Part of a small language model's weights.
Training: a variant of Adam for these matrices, 345M tokens, 7544 steps.
Each number is 500 + 25 x the weight over its row's rms, rounded and kept within 0 to 999. Layers, rows and columns count from 0. Numbers have three digits each. The size before them is the row's rms in percent of the matrix's.

# layer 3 attention output (transposed), 256x256, rms 0.0903, rows 219-255, columns 0-127
109:502489503488508512484497491538543519505486525535529461510529497518487541456527490496506488512493515507504427504540464473498528458523476494475522503482521501460475511460482505508437497512502517462484492487485535523532507478509505497525468498497487477447543519509495473511547549497506511540481535486502510487502499503502491531530522515446531540481523460523532491507538508506464496497517
105:458468443490459508476501496518500495509463542526526563427563527515534501516507466524507517506502483491502477518507524495511486485476524473543545487494500503519488544480519486494512580492495478469476543450460484557481524466495519479484490465461511497539508479468495487536537465537529520496496487538475502496495518506531532468486489531509455482500510468506493472541508477473504463512466
117:512524542501497510458460531465480526486481517545493481456529531484509558505482501463521515498473499530502522504488509501505548433531526470535512478490514516497519502524488485477511528519532528550453512547469472510483490497533500480482538500478507514529482529477554487488490489493475517504450442506493490516470500529520523457513507515558491499488517520512521500488477467519473491499490
099:498527467498482477532420496505517477481475507500511459525522496509538499471515536474512487508487477486499490502514503520494508484496463510514468509491516483457523466504527488462484538494522472512491517486447490507520487486511512470528506499433476460524491542517514509444486500513499498491467495443508454507503485474504516535477482509494501464541489470518479511479504552520502544478549
119:483488477488491514493506518497542503458515481489464501543426489536493481552508535501490491478515504496482525507514494510480520493530485490486504535513510485529484502482472480499481522510526511512507504514555573508495472508460471471474477486548552518484466529515538473455456484518501469512523501542501509483483504493480496516471555498477472526474506516526475511515451494491455565513516
096:531507578522542495487490491504481459501479497458504532499502520467500508518468503483508448532456535528505556511476461494503491498509504514462489517506503500513516484511516529544476488507495523481527496513534486435468438506491467507543493553515538508474486498519559513491443501461492512454478472457518510490490526506469491519524491525521486498499491486494515482530485522481511492487508
099:520471520509518529555476548468438507508490491513504520542514495471513559485471516492476488476502511502502492521523465496525487467527490508480508519444482476483554481485494507519526504541500473532527504510514496498515507476520499495544526548457524505459506495512491503507480456478507484514453495458491488510546492477486535472494501480502496479475536499511507526487456481513502544477508
086:492494537502505521509483523481490476480475532496491496521507462450563524504477495479480527477500473495471497490455522525510496510593506521463479497480506519480511507521491489500529499554547490475517475531518523528525496462530510517498545496491494506508502538484478477514499465538481453501493479486514493521518533498476453508498502516541498490508544502523486549478512489494503545495461
099:463507459493519467471487445505522512506493499478516510524494519511506492478495506534508575505475470498509525502495556469489509471421488487504530503518521521529504466447508565494500531493499478522527572516518498513480496459517550492539499495485493492543472452459492494486520531511488511485533505511526517456466518509506541510475533521522469510502496478525461431481486499489494535551552
115:490514504508520505491526482538482493499521517518472498542483525566494447444476467518482482531514517488535530479532509533510506481560475523555502498498530540506455471484543484544509503528535515518526525459474510494528485496457492531522461513512532484534477540479494554477537475501518510478559535525499558556491494476525487491463500487513524530506482484482487507499512518494527515497501
094:512498531494483515514507504471507525535492497496479508481507528502541540494485513527502510510512512485538490516493486542503496484501532511471467510450533473461559507515483532463527546519504487469476478481456486541496511489544497464472528540471492528449449473494476487486506523466484473491491503459532530507529506474464520520482477539529500526504578488495511490509471480530490514497470
104:529498493491498484524512467474496500481491527487488522493466470481494468450525475536466473500531474489505487491499507515477527524447491512497533510525513470497538497441473496518527498513515479522482477457488529545466506520492543515497515490513505529492477524448477495480514488503479494474490482481511461513537512484460523465488484487523486512536513524487463528504510506479504482541487
103:507484530511479515541534495483530534518521521533486520489532493512498476498553506523536495545541482524531488483510469505498509506561504499519497530491529496502497489498460429488497480499504503520499466484499462489519487521475486454470534511467483470498530474546466511476474460482511451526468486515491495507533520501517525508508507521522528502469565473526505536494509487505496478515530
109:468504505472524505477489507539527558495519512490526471516524494512519469490484520498574466530531475520529526494520465526510482510484499496550518513551484508485505528456481448508481510463506538486499524492530483516491473524486441486489509456533477521480507485494469548472511502518522528476503507501529509496537495530511482488552508493483482517492495461487487475504485489510531480493538
093:520490522523495530533521493481459512469480496518537539546507506492508544455446520503470514516480485487477509496515545512501501491521500516517484490502514510519515489558522500488472526498493457482519569500505501481519504467485526498529477494480485511507481497477537456501535544523514511507560501516527464490473473513510473476521472533483509475496468490471482517484486501487488540528511
103:509494479520511526496471487501467511503491486509525519564508520521525531470478543502453486483487519496463477520515519480492467484449465504511535456526507508540505504478539516485486573452501482488511539529495492532527483492492531491538496451495496497497493507476512488468522537544492501482549499500526452493505481462478482492506488502514464490543451485482510461524515539476498536498483
102:543529516522523475527506516497486485517506487543490492518467444505464490525524487485492516535514504534507501475475495531472504484557490501509476505470535508491520474504494503488534462530525472525498456508467535493569535523535478532520507549530548498509477487503501471489490504490483491505479501497472481533470505481498493558453543508499530510493548525493525523478486489518478523474494
094:455523477520495541504492501514545472489502492514497482460506499460485526546496498527516501502487504490514522457483506512477521494406510528530512471441478490553534489526500529478475543532499500501470527487497513486516550506498468483526510506494518456501475454469515532491551477495511512512505464510467498494465499495479509485473465498532493518494527474491516457503526507468482505497474
090:480529463490483498473507506493479506497486481473532460489529506447507506479504515508531494515522536469490507488487506545490513526443489535480512474516422495518524545499475508500513511516480538483500531478538543475486497475529523559497485482467517485477514454478524517471501512484498499573519506457485507503468536461439491493481441491483553478519510512517521537460510496535511503474466
103:527537486514525507491553475513466500549521495552476525545478523549479510516498465529520507441543512527529484493503486500500499497478509460558500462467500525492506479534519421512493521511512493495483505478486511542446523510512443511477492479525519531520515469495496468470492481513480491500475534523478487537509470520515526478517480497500476538493523503471517539525520506497488503514480
104:486539500473534493520514464448483534484470526513485495502470487502531491479487534461504507483472493509488432524506517508511472494644477509517497487516543523517509507493503486452453499489506476516507484483495481520493489512520505515494527476532512533493495520490485498518499490529517513485510475501519501485535526484516462461564540507506491472518536525497532508492471535514508501507484
100:518538517533499489511571494492501498459513527539494509514503479505534495492519472481490522474488509497479448492488484532495497491490543488470542510510537475466485497507462470540485523513544500513517478514479494541477547545519510506483456499512487526510455504501521480519476493494508479484492498519508496492497475531509538488508547534507536531527521527492468499513510493481492496534469
085:499506451482497518462471505498504507499534509531552503532504533491516485493462509527535487534514511500495467511516501476493522500403476492519542476536491474508527490478514487467495524456497500510477502506485492517500517524449496483501483461481503494508478474510522537500552497498520549501521508521482496436501466492510535507479485492493462486469464520529500444495508496510492484490490
102:499502518508493517477516523464489518500437537510511517524497555490508551498483507485486476452436478498518505486526506481540531488475527514450488497487506489507489507514491504532493498557466494479477492490508506467494547466512512462483505514491501461487482487494499495503515494478516473511477466507512471492450464503505530514461505499497551494502494479476472480473490454478440484526471
098:468485526465481485467467497474519540513514460487468500499466478507510477468533491526485504485527514445486452488487524495511512504484537523499478482551521477486541501501488514509487478519497513529556475502522512511494444518531509510506545541502472546538521486460485516524450507510498500510480497481526508531524473496474483508499532485516470498534521497458477498497513515477478480503514
104:487485529550468465538542529512478497489487511545484522522490471526479494528523477505520505524559487518479512497539515476479509502591492496515454473482479481460521538512467460478516491525501489491466526501480522486479467503504447502492513484497550464484493509496503494451501476486493514534496505527509498503506544460486494522487485521509479472522553484523503495537500478482454513514494
102:498486528523472486522500499508514459462486490499482487489480466478500486512505495464477506508510499480493518483454461526436506492551484523485477532513486508540501465487519484462543522513498522490487476520527555491512493502513489506509515531509562510488470534524527450480463521484519520521494543494457507522469526476519513533465506513511541499474519493481518490472462486472514530528491
111:470517462461510486516478496463496462493510495528479485502468499516484503529489478472517525495474519506515484506520524476479488508383510490505528509509526552514531502464507535466465481481515496506487484518482486535528489452548492473525521503535514514490488507495507480492524527551470550493492498542486525495488493509489498499470540493491469461459536508511485485502518480460481499479508
103:527501499520527499473495489547503526480533510542490547492475520458497558483515487504522497486510490515494476500520470482518535499528506498516537516496498491489492495513542445481544536504486463511539435518455467514496508525491536544485505504493483490481495509513521484511511498496464469504512499508475484504463504540512451491502501486536516529494484519529475469482547500537502440521481
100:497472442474495491501498500497510505483493532503526493499541524522486508483524481559468504508498493511482436528504525495523539464426481457498526457489491532496496497507494493534464528506503484518501533449442476546479504473498514456479537473463460523514521468428534486476527489525521503490528477462514509489496519496485502506495450507507445522519511462456488498503528522502496512470476
106:531477528487525502510519474511513516505465542515499485539458502528538508487544526462456521492485483498478504465504528515530467540489479472523481459494511479457496522523488493490480490535525481540528530484539495490504527491462500507522429499512469537511498485508538460495522457504509491496468474483506501471519468458495510447521502525461486474548481493471531508504512507476484542482510
105:499483512486510489506474527503547492489514555469491497512523521476518485517499528528532526491522483493512458546468529486506526436536492460503485496482535483465508503535485502523507510470493514478527490530505530493517493497497539503485459531509491497515474512508527490483517457512505520493510468506497517482463516520539495510480510483492466494497528497460490504501476525502491490492495
105:495522508495449478509490532502529463488508498525493500508469475458466544523509489494490487557485540520493455501453509479497519533560505506454502489482480461467470492519536527481478477535508522561525491503482530502489467502525527508514492530500490467508516489552489511522513519477470514495511470487477511483466470492473485540523529501518537484506520490502506470489496498500501526484493
128:461494492493488477542452525528492464470538511472495498491544486513475484524540530479484527489469519515486492475479487531487518519478469520458509515505498475544467534464481466531476504508488535487505470497471519479471498491464498473488520507506489481487483522509518514454474499471509501492536485519535531515508556463469520524486519514507547478556525487503480494479516476500508537477506
104:485502531495537458539488489483527515488510534501483542483536499528511497524531519481431493473464506540518472449427454543497530515504485497469469485489445494492455543494487489504472498492511524487544482483487467444477495514454521468490476545530530515502534519502517530501516510456482467472487498507457521524493490527490506492513518472487561536526519503515452515497533463480472488480512
104:519492498494489517522459533539504516513516495473554491559492529538466536506464498496498476484518516457496497469513553453466532493467494498526495485524518504508505477503544491503504551492479498497504571490533521498484472442486507493524498493494499519530493500477544457464507552533517519473545529533531467484489539518504470507493525548526469508511490478470471492514469522517509535506493
120:528450453463474471508532482509497507510509452448502544527503497527463489458530533491504511537565483468476477474489468472502470502473482469516495504515527504492519480483488490502519526471499529495473486514511530502510522515448492524530492526500485502529481515529526478496497528522502528503548532486485520495467516452489464508515506523510483461512477516503487482491533512516505576481502
# layer 3 attention value, 256x256, rms 0.0977, rows 220-255, columns 0-127
105:500506497495486521520531491516453522489512465491511466532445455459470467473491557517523538510498528505472531456489467502505512528497482493512541496519461520494483510502521508482515465489532520501524478562522542537513531507533498539502494485468474509491515447516561477490485519479490490523520516460483463521479462503488495483453485486500517494528459529500504500477478536512487501517531
113:478510538500506531501511514545468464527508521463488500521452475475525498475512499490519496538528489528548499532447495480507468483517520489520491471511502479526516461524539480526502507509496522489535460535453492465508519529430474475488469555499503522517470486497470549559478511465506464527483505515489536450512493498525474456493516487524489500464464488494543495479530493487529455468501
096:522499477479505519530507498464524521480471525506498525530485500488561451452499517492513470527508488478551488485504484498553552485498487471482433556528490508469513461487509442517466505514507483509513473478488501469487547469446524528516519509521495490520496526509532496490518509522429519469532513440493492503478512543485526496563494547509528528515548481484476516448512491521488465526503
123:501513507512491507527478453491529471528468430515478540516503504520478558542503493477550542492518492448494527513499535501485509510507525498512498489497464531460488554531549522475488510494478479532494556498501516506504453501519521526482476455499500518476541536530487492519549508512491533469469500474497488502514511497530500534550459554487485501508544510487498456456509449540500501501511
097:506512522494501540490471514514531480521493530567521529529499493518530508533518474495436493519477504505529468493538521493544505489504518502529504499480520475519527501490492458496497510539487475546473520514502478516473495501471462482487543519480530487526537515444463538503484499516512483486486470546476490449488508479515517586475521522501449541498523498490510499502489516514476507478432
104:483505508473523503520447484503559530472488503542501509484548510502556440454523541497502498578469502504520473524493511516522520464500499498504472503507482501489486493492540498518417523510495520511492521538498482484486475508414511501477505492497501513528484544464435516511499478526488524486511478500485488461506523481484495505528497519508528529506543487492458471475492489495510492522517
088:515522480498525487467520451512515539465516513510474493495502551501500497486510538495533496468533502480508496486496465490483507510486485495487474526550479500443480474500530510517498522443494540564513535454478500513476550501485465497505511482495474520525506490497560515498490509489457523498491512444503472497515430467490524447524513476485534514495457483517450474491509477485530501500497
103:534515509464490471513436564497474474549510482463474533490437502498482472489478530553505523522504498467441494546497537503495486473496458482516516494538493523490532543481505460513466481437505469530528442487489522503517511504525537485508491490479471527460545496481557507492503511479490510504535457512501530480504517481485507560499481451526463487528515484491496500491512488516511510509474
117:502499509498523486501462511473500523495502478522511484455471484507480554480491492482476510513493505501521508480507496499547493482494505511509553462504478507487479485497512525508512492520476519519507539519524510544509533499503510493520524529513381446448496514489516480507486491491508488533509520484474487475500448549502506551475463541502468482519505526486514501485532503553524505512483
094:495528460469493501526438444494514513481523525480492486558494501476481476512491526457486500487517510523492478486479488485491486473509480500500503530515487489525460490486513484513482504481507544514541499499495498470473535517484513478478473460510469509560515548473540504519500480528503492454446523497466482451504492512503479454557567527473514528514439483515497489489509543517516499476510
101:485473483487522465507462464517479546531441515515515520471504544508507479515501484473485504445535503514469509538480517529513503457481495505491487507508469535473483527501508522529493525483520527497518527508483575481486505439521512519517476436513497512476545484532476459534470488495470492496454491469449453462524433497481493490523543528503527552480494508504524467481536522429494471481502
108:461484514517481544511507465493514450488507497509501518544541487499495505491503459525487445481440517501516537484476497505450500564492510500496475522477452495533474515531471534483494547529516492459474538513482504509482513510528526539499509486502551501487487502519480460498496505543506484494476529465495506475509477473460490454544449497489530500502460560503516526474485521519491541463522
109:446493483477498480529547519466528467507476476527527503469476479500492493467507484551515498547490540495499496533467483540513499502506527492495513494474514518513489470450486470498526490478530465474439525527499541485475528528463539527507511462510499461451446480519466491486538520494475505499499521481470510467487522504472515533459464521503504490497559511500495572473510458522534532472500
095:496506509493496464501510517479543540472473468503490498487472472504462516522509503519488553506498527486456508481520466487480511479504485480510495490470472468481473506482538494495459473479518475523440505494522471488492494506520458463495519537489492525446553511494513573472484521495495483530529497488542526505498509512537480535528513484524470482499523484502485526512470521498473464546507
105:496493501494518465531518512513533533507474497469490488461449454517513495503522513531505523548523517498493490467534496495525492480498497463495469502468510493453494482474504443509491468468518488538478474489513506472499537528506477473505497509502447499494519496539523579506485518482489507495524469497530515482504563509546514566539537505494513489501517473518520539490499500508482509540484
104:515496499516517570484504501528483487463480513452508504498522522514508574528472502449510472470460489481497521480514517453500516519489514497516469476481516511525498491514507534488465518539473496498535540467488486512484509486474512479501503475510507503512495529505494484512502481532507501522525523462508499465482520536496488490504468511502472527487473506499476502522507501490513475529517
092:568511473484482513561468533497526514500489525447479460536460482494488511499520503504552557496475539498473535511498474500520494497506502491502520513527496502525469432470539458496506485493493489494498483496513489524527517515498511505517484491511488525514475536477536502490506530491489498521505491483501497564497495484501489488526481509516476486479479500534508532551520547510426504491509
089:509495451505475469533509531469473481494529521526526483511446474495499451494479535521532517518448506499497510467491465544445486524498501517515512528498542488557481479461468487490510476494519495530466490511495531497489532538531493514528528516503536479465523510505509491459524515498507468517440543514463518504506491453479496498512508483511436490507550507505516553496488559523492517486536
099:545507507499525490480500524500497476493489424415487507514553460498485531503487479509532480465456543525523491506484460492489509498494535482536530475497467514531488555507532482512499511499513503532472517505512504534483528475466509491485475481463422493469486484524561491504492519508528486503520497498497497438508511510519511444504434504478465495481432520506503504548507504522520500533539
111:481509511494508457481483493464511472502452541480472516449487474481535489511529493518487518561547492513493486549467498483449509491538500496476508519461455489513496552502510494471468486529499530495520510485542529470516462528483480509493499471507526546547523464503459527514456502472471511497491519488454483497478494512527488498515538498510501519510528487520476496502512534427526425473493
099:486487502539538442479513450552509508504479499552524516513515532508517509529501550440510517465571473500555529522461524454513518485495511487489480543474485509474490501509519494525518528481458545494511502503451498498510499491506488515477484485474505514521495480514473523555472498498465482523486468512499498488499454509497498462493591452510482470463486503480525437527545511481529473475528
089:498458536474492488561513532523494468529490492476502494492503411535480482455525479546482544514512519486525510507485471530527499499501502488515501486476494504482539524458502468505470465510540520495535491509513528463529455531441502529513470544514486488467468487515504510507521517476518500525550486502519532529499524478508520517473504475506487467508530489496557555516480489522485477514502
103:483497490533487470522486460515535514464480523517494497545525493517522515493497571496495514513526499488520498524514507513458488525510477483501520534532483492470488521481520497512513489479465497551511489485484473479465473527533471497491480517503516571508565498474479517536506511510494504496514526544503533509488483490503506448523534454504489526514481484502528482489469513521503524486547
097:487511484496498491483492481494478520499496461450522503522498509432491544510498515501525505453522489503506500529455514474502495537489494498485543500522433496518499516502475551490496509472486510515557504526484545476496531488570481512524490429511479489508546444503533486469485503476502529506464518485479448490494460504504523478480493507511525486491458520505501486500546527494528493464449
106:507496502497517509488475490490498450477492500469478554477536475488517539490528508474481489431472517526504486510465495491499488482507518488493511522560516494534472484502522495530526511511498506491487511540489465537478529521526480503478498465511436512510490524502498451520481473494503483487467528527495482486522423525504485433508460518506513522517405517499471545473525523482541490513471
102:485498518528518490539505463486510525512468536545506531500523512527514499519468542471529481506487462500502458486526550477491478505494505506523410500497514528466428492508560546498472493510480525524483511461484472488478531495517492492487523474537484538477511501489446491520503488537506517451481489511493520544464467523496463498503522473482484542494506527483476462489489522500466468539520
114:471515500499512545489531510588490501532508489510460457529513519494503541505504529487564476538531508491494522535476506479510498513488484507513520495471532501453506439498497521511523489495494512480492502479487545498500510461513529493518486463494530592461512491497526463499436486432504529511493470531512482515526476516481506478546500469494498473466475475504513487547464501471501496481459
102:502479494476500490458534507527474484521503518519497509494482556499519504481514493461505481427525480501503549482473552464513488495497503485479489544512534498466450483519526499534517519487492483507524522518490530472539515550478464509498489478499498452531501542536526499512504493517483511517472465498509484508529563500512508492519517475492521506467508518528504567477539453477523492485481
103:533505472471493480502515525461484521480529478470520466506482471435473466502482501502524513499518526501505460468505480512506508514501482474488517477531474529477510491516540467511517460465510494492512489518530511505522532462521491499536520455481480510463530481527564527501480516475481493534490519473499506479495454538530475489502480470509505491524475495476485513501493511497466483535526
108:490507487514521488494501516497483547414473510467483506477512501492492517472495464540448483515453514471504461539512532493507547498497494493502463535463500491534506538485507491457478502490486493489480531491495528507519490448479515480526505533478528479514560483491478530500489506485489468531495488512522486538484493463493511490521508480505472498498511466520510531551530529543493557542464
097:505492527503506483537513484502478492526533503498492490527491534498506457498510474510519507515526506517466505493479525511489532527506465505502492505513477491492520516465498508480501502502481450521504551508477484499559480527459512518528457497481485512517515519485525526493476480553467520536480473521493504527501548432503497483480525502504498460499528507501496526485476506506440519465482
104:537509510493478485489496502564533507501520532513460495484498491538526484481480505435481494478508464471493536493515495474513507497503505510514510508515551498481504469502490515505521490529465463474511461505499476495529468489567488510533518493524499495522472500476502521476522500516485478519535459494511482534500501506475503489498509520507516489491501504482492519546511495505512483476414
130:523493478489510521536511436552507488451500505547492521502492547503506470525506574469507527512511480486504507446514524490496492519497480520478480539514505543470473489495521524509497469524476488494463504522512509457528496490559484555512505476502501532481502473492509532532496500484510520496481483442488482513481434527507512505491519500489516525537510503469472493506493533493442479487518
109:526506545497513531532515472514485516489518499500485509501497518504544540528494498427478471477527471493526477472527497476508503534509544502489461505478522502497513504554474529528497474580453511467512450532529452505509440467525447513520535560492517493493500486507464499507498480511498471499494477492495484540489459513513509476536510478482561509523519490482501486564495491487474436460532
102:502494481478472496497486588443533530532479448464529518460523508481468465442526526540475547528472505482488498524519503506535488480488450497519504498542488487456476506472528492527458509449517484548454518503536515483464517479504527476486506487487477505437523509500495514497513500495498534517529510527500530458518523514502514549500509516522471500499496484512506497472454451493461535567482
122:513504539502516471493479501462492512478451531526530497485498538504510532573468518481482497535406486533468506508548534527501492502481484519511458487473491489522502523506552508505504458482492501521499493501532452463478497458554467488495528508499506544437546479501467512509491488483530499485485502533526485526490433543481489497471514477495493512507472476488476513516447506470500450549519
# layer 3 MLP up, 1024x256, rms 0.103, rows 0-17, columns 0-127
100:505512506504506515489519525491532510527464492528461486504525564479542527519491485492479479486531539525495456464476469452517461443539523526505487466538485485485495482546558498483451486498497495503524457461449507528509523499489518483506552514514505501475499481528489521493467485514491510498515521451457517503486472519482502507511492484482558528517506499512517517503495472540493492535508
094:502518512466491491536507512505475479486508539469459490486475499524527436506473481487497471519487513552520450468474519478517466483551483500525453495495491463500494503500484504494498525483477502465481487487494448477471504485531461497495522518564504498528483502536494507511533451518489504506524477536521487519538518533468476500502480478475507525553495495505485524518504487478528483535439
096:512487501496530482476468500506525473486512511495507523486506532483479495519510512550502481560538521488498481512505511525489482512512478512493449506501450478504505490528512515495479467492509525480446528508484483486491489528495519505489487513498459496526448514480474525514521479522503508513528493528492537505515509476469485528511513483515516496552538475499514545508517474548477503544534
103:493535523476491510532466481478522498543531522514444454476465495485517498497449452506497489506507472521473492529465512466458476463533472491527491470490484474514469512506523507485462467508474531547502486474491499490534505522481481521482522521529509494498508498518484484488496477466484500500518539500464497496503494517513470486518511479435504531482537502494525516485483474553472514490514
094:478514491452515477457468509493461515498474490513498529478497502519491498508477479504458466519542476528510488547521523466505511508522500516506532523468552518475486521512517528460510491465498537501512528535499523510473493470527454472549461489524517546524494481537517533461474474507508527506461498518455517508567486483501487482513531509509472523459507523510500521491512481509480546488483
100:504529526508516534543453503447531485528504522475471512500468546500530531517503470473488473540481477518518490475480544474474478489547519513535475476507528440560481510540525473497496475527472515441515449520491506485525516477481477512540505486464542494498527499521477480493502491489475524521501544516500510464499497496516463503477483496491490534492495514538521500540471483497471492492447
109:497533491509483474493526443492510468514513547502487459496479511491432524493470529461455468544485481537483452507522445494496477483505488508512492521490524479496511513538509503464496447511488517518483493511502510504501531488462522518523547501547491495515524513503499475489487477486493548522540481519462480520583541492495476480516515500451507527525500521468536514523513440500539515525515
102:523499481503485543516512517491499509527530494509503500500488484502470521484486519515502472538535482489490508559465509508507514464527446513573509492527527446527496534512531516513490478500474496466469518547512528485495516473515533510491489513534555509487499443511496498494494513482497488500530481498473532510514467535509473527511489504531504470518501502458486497526499474514508452507481
099:498520514492465484486535476485477489531500504534492481491464524487557506496452501501546484548520491532469524513490522490483518475536524538511533506486496423534453509524504514460501484502488514468517493517503512501445499528512531493494448473522533495452504504552501501477514509497482528494495524495467527482544507537505518518522533442489519493503505498528521488521534469518521485522498
112:552555494495528524482488489518490500560474498497449504548538530497475526492463461549527475531496523550491473487476536519521464462517528539544450462498508506533472464573518523472463530470496523533516486505456488479482513549479491500539515502475483513466495477511541507454499474482525537498514503526481511499535480509507508502513499455515529493519481503518527472519479480525498511544473
101:475521553505493524475527485484506487492489494492510507493549506438476504501470505516522492469538468492477519505442481491487487525528526488512528462481529510537495487537537556524526505468463503456488507552526488478509516493469479534479517506524532502492505505507486461525492510493504510518497503501458527484520548530500448488486487456451524491474481507498514487513498486505501505474521
096:539522532455563483477471448504487501521527511481495520483492490428490460525521459523475523454481472501500514502490485508491470485513498497494548479500509497551501520520461561484519541481535496512493537525476503495481523520500502504550493503503553495500516503481500538530529507510507534525514467547460506494490490479490513484507494525468489496497461507493524477511495493493447523477474
103:489535534482482522499454475479513484556517497498486459469478496477537491517499500458502482479514552504484502483509502487515456481540496504519501482527529479479487503500492496466496507509489513529460481517461451519459507526476525507524502503557517468460513476529482496471494518472518496485506485469446520515489523525509496515498486509476495499441503506538528488526549471548521519518479
104:493524496458494542534507433518474536504495495510499479495483537491505527498440514493489480520553520516537528531477474500469439504522455548511468506496521482508495508539506485458508482505493498484507473514512490457510500494479506555559532527507503488481521489494505524491490512464476576543497491510464506497533496474499495508510484480499526523541517500516543514513495472494515494554517
094:518514557477501513528480490489475499509488512516482460483492481472474515522495510471500511532474508511474468476496436503509481476487443550514477535499513511498507476487465540536523521506522539470508455529491477514519506473462474500472537488529533515494471560513476480482498480543516526521536503525499482472496484488459491525545455527488463516480478495484489499470506462526481530512531
098:508515510492456510486510498504473510521503482501518529538537494530456539497481469503495491540503450476473509514506490497509469449509482493498455494471498482532484516491541519491525486503492506464524476516480479461525533528522532513534549481576521507519497499520487514462490507502469523488505514499472501533506547503491451534491483520488517490475542505522513514539534511537492514506464
103:464532510480498477523499459490433505455492520486507511474518488457508519503486466510479506478500444534525428528456510452489488499539467491464487516497453498483520451502507555487499500480496542504507471476507469474483531531473528492492499455499508486507485533503480516506508485560514510507508491471488552523529480494458475487458496472429536502527500497529530552532534501453511524529512
101:498493524493522486512520494486507512519540491509476510494525504495469539505510489531518509460442492514499495559485472520487453473511511564511533477485473454508485522528543575498472482482479504490503542505491499475507504516509496521519501521540538496487495490505490486545503459486513528454535512525503551499520528483444453514484523474492516545541500492503513464544491465522465481487477
# layer 3 MLP down (transposed), 1024x256, rms 0.0924, rows 0-17, columns 0-127
103:532501501491505490510566530517518448491472505502505503495482543517521511512543483523527508521480510482491479490483495510496519537517478508475538425500496537504519511493489479518467554518523511492527476462456489514540511514485501451503507459528519531462539481512518514469495536499532467433470467506473517515528506479504472499451532527511495487482504511519525540526487441521486502458524
096:534496503505490478501494500490550520439502503478514517523475506523454524514492462449507533526468507504506501498536523524503498485521481540490509475516491478476501463480505469511492534530496469486524519516456512474494460503527569524467495462488483502509525452467512466551538450515504515504475509519513528478512533541484504524473487482467486532473494507483487510486544505469505488518510
095:517497515466485491468540524507563476564521490481528506496482470485490528453491482470508511516515511489503447456538520502486487464508510496539482507502496517458520486506526477496518498510519503518527495477490498497503519518489456471527491493518536499468472524510581481552491506494475467512496477451504508485526454494494521475496487471480508525481559514461513532536516482508538489478495
105:494591492457531510468564501521528532502470477485490519522509501500532504504464506525488453531530474513510508547488515503487484501468480521478515525493503520501489470486483519503497503498492531498452520576526544518498541478456527491529509516499500521500510482485508557493485504490480492547497524528504474503506474488490537540491491476446523487512495481533478540483461461460505530507472
095:482497500518473484511459513517503511502455517547460514463520482461514498529514505475510481455449467544491478500461514477564492536508492526498530489543512501496496526479525500500513482497499491460521514530500495473539474524501519521512520486494465505525515511508548484527512470535460498497505533460499535487539515506493485512509555530521518448474505480499521521481519507547487487497488
101:486509500473449560492494492484485538535519504483498531493497520489505498525477496498546489530480528497516548479490527504525485474455491503482470448503498480528514527490507455501493537480451506499525496475498527509511495480503533528484528514501530500481504524523478464474496539539522503521506491508503499490485550476472533491499527559490476465519508541467473518493529525514452522542514
106:538507485495484491495486483474466473517541487517540504516467545468458524517578498549472523492525476558504535505515481505527509541509534503501473511535518532457547519492549528503518505482505528452475495525484504498510493543488556472482474465495506490484459545513481465486498491476529489499504469478502494512508541525495487490485525508514476461486514525486469503514471495519504485506483
105:489513545481491510472514534527485528524499531485513509495493502539513473584474512456519498473517521508520478534559524511483506486514468467521496518512492485468509450505518522489520512522518530510488514500524513498475510506510496488497477555461491485522486555503488494467485519474492499497571512496488469504523493475511507522483453478457504431515540485509503498503483442442507523503480
101:476501505537479471529484499498485510527473500533506479495487482516482521519531514508529505507476508518520472494489507476519537486474501536455478514516517521508526477473482497497468548494472506532453521515487524538449523560530492475472439533477474474459458455531513489516496512512514491482550526495503470530513485526555482518552524498442479466538504460463478522519503485478502478495468
108:504494514508487492483474539502498507494456527526497468513495488527501542469527464518517502508509522519552524518466497527530538531496530461494540474531500479476536492486507497481509491492482497513486481466476475506519515499486526482490477471491503520474524477492513475488513465479539541506529506492529471487508534483525510454514512489527491481477435469517484484476570498476496482499472
104:433521478502452487495493489494519473506517550540479505506530508514535531482527505506520466517512483527537522473505518463518449474512477466483488477505489476458500531516490503465528515546536475481475478433496511502483486500504553538516516480533467499532487492507510526455529523481504493476519448474541480497516522536481495469477465522510522530501471496518516538510487541493514534533484
095:462529521523525497499484524483480462504445496533506478506501482533455525495525518516453494478506503516548516485515480525563487509476530526510462534523499480477453440496527519497496527529505463488517461504555501505497543465520467497446512522518502518508544479490501473495506484511539492492486472506487510491525489457456520519509490524492514495514510452477477470494462485532519513499512
104:520451480519530488493461512487488498458494513516504495497491550500517520494458444489503477503479471496510466513484528495490494497476467492491525523447540478506502484502494473477522431469483524497483516474466518498476530506500473537527512502455511476484498529535513527477477496524446511484532445460484547491542437502507515530533540463513480502478473497535497516489494515454473513527476
104:450498526500507487519496517474489535459506504473545542511502544461520519481523495491496485498493518509507493545511524540536446486466539536516552482501563496492500504502541483508485518485493541522547488500511508496474501516463508480462481516485449533484507449520502508488509511493503463529474536513492495532480497503540470503536491523534523495479520522461500500467472504458510510478486
095:499479463510499470487514524492478510496496501501556522496533535521505442541514514509488466491485517539471489522496497528505505452424523528489550527472504504494488511464533492514510494457499492477516564534510494532512548510501526476495520502511486518447492476506497508479495529503531472505490489531464476505456548534517510469458518518495524503464513524500476482556461534482498495486522
097:451498518495482523471474558513518505487500501496524472485540495555511503507521495468488486530476485483488528478502513476505479560484460501528470479519522476505521453473531486537476511521490506516520483498504501516486491535479459496513503503470497506504466540466518493471520513486499507468504494492478542465490516477451495511505509446488515527541473506521513464488510510479525534488480
102:506505499499516481480490497514491537467429533533565475486527522526535474492469507491538480481525498455509486458455495523508512520495530554423550504491483466531491483480501512534510518510460497546516474491517503497500513505486521488497503487522501536522485506488492492489447503493504485461474476533475535471517517488463491513528495475487498446546463448527477489504490499477492472509468
100:475505530508502421544503489517499474529482492433470502530505496501513556519526468504539543467485515476490497507535504517499521500486494509491499494491486490451487516490577529509489508522524519474483496479496488486509498506486526465529488509450522506485522480492574509500497475507538500521512501483506521520509478460505509475490474499516499467451466497450489529514497505490462527499529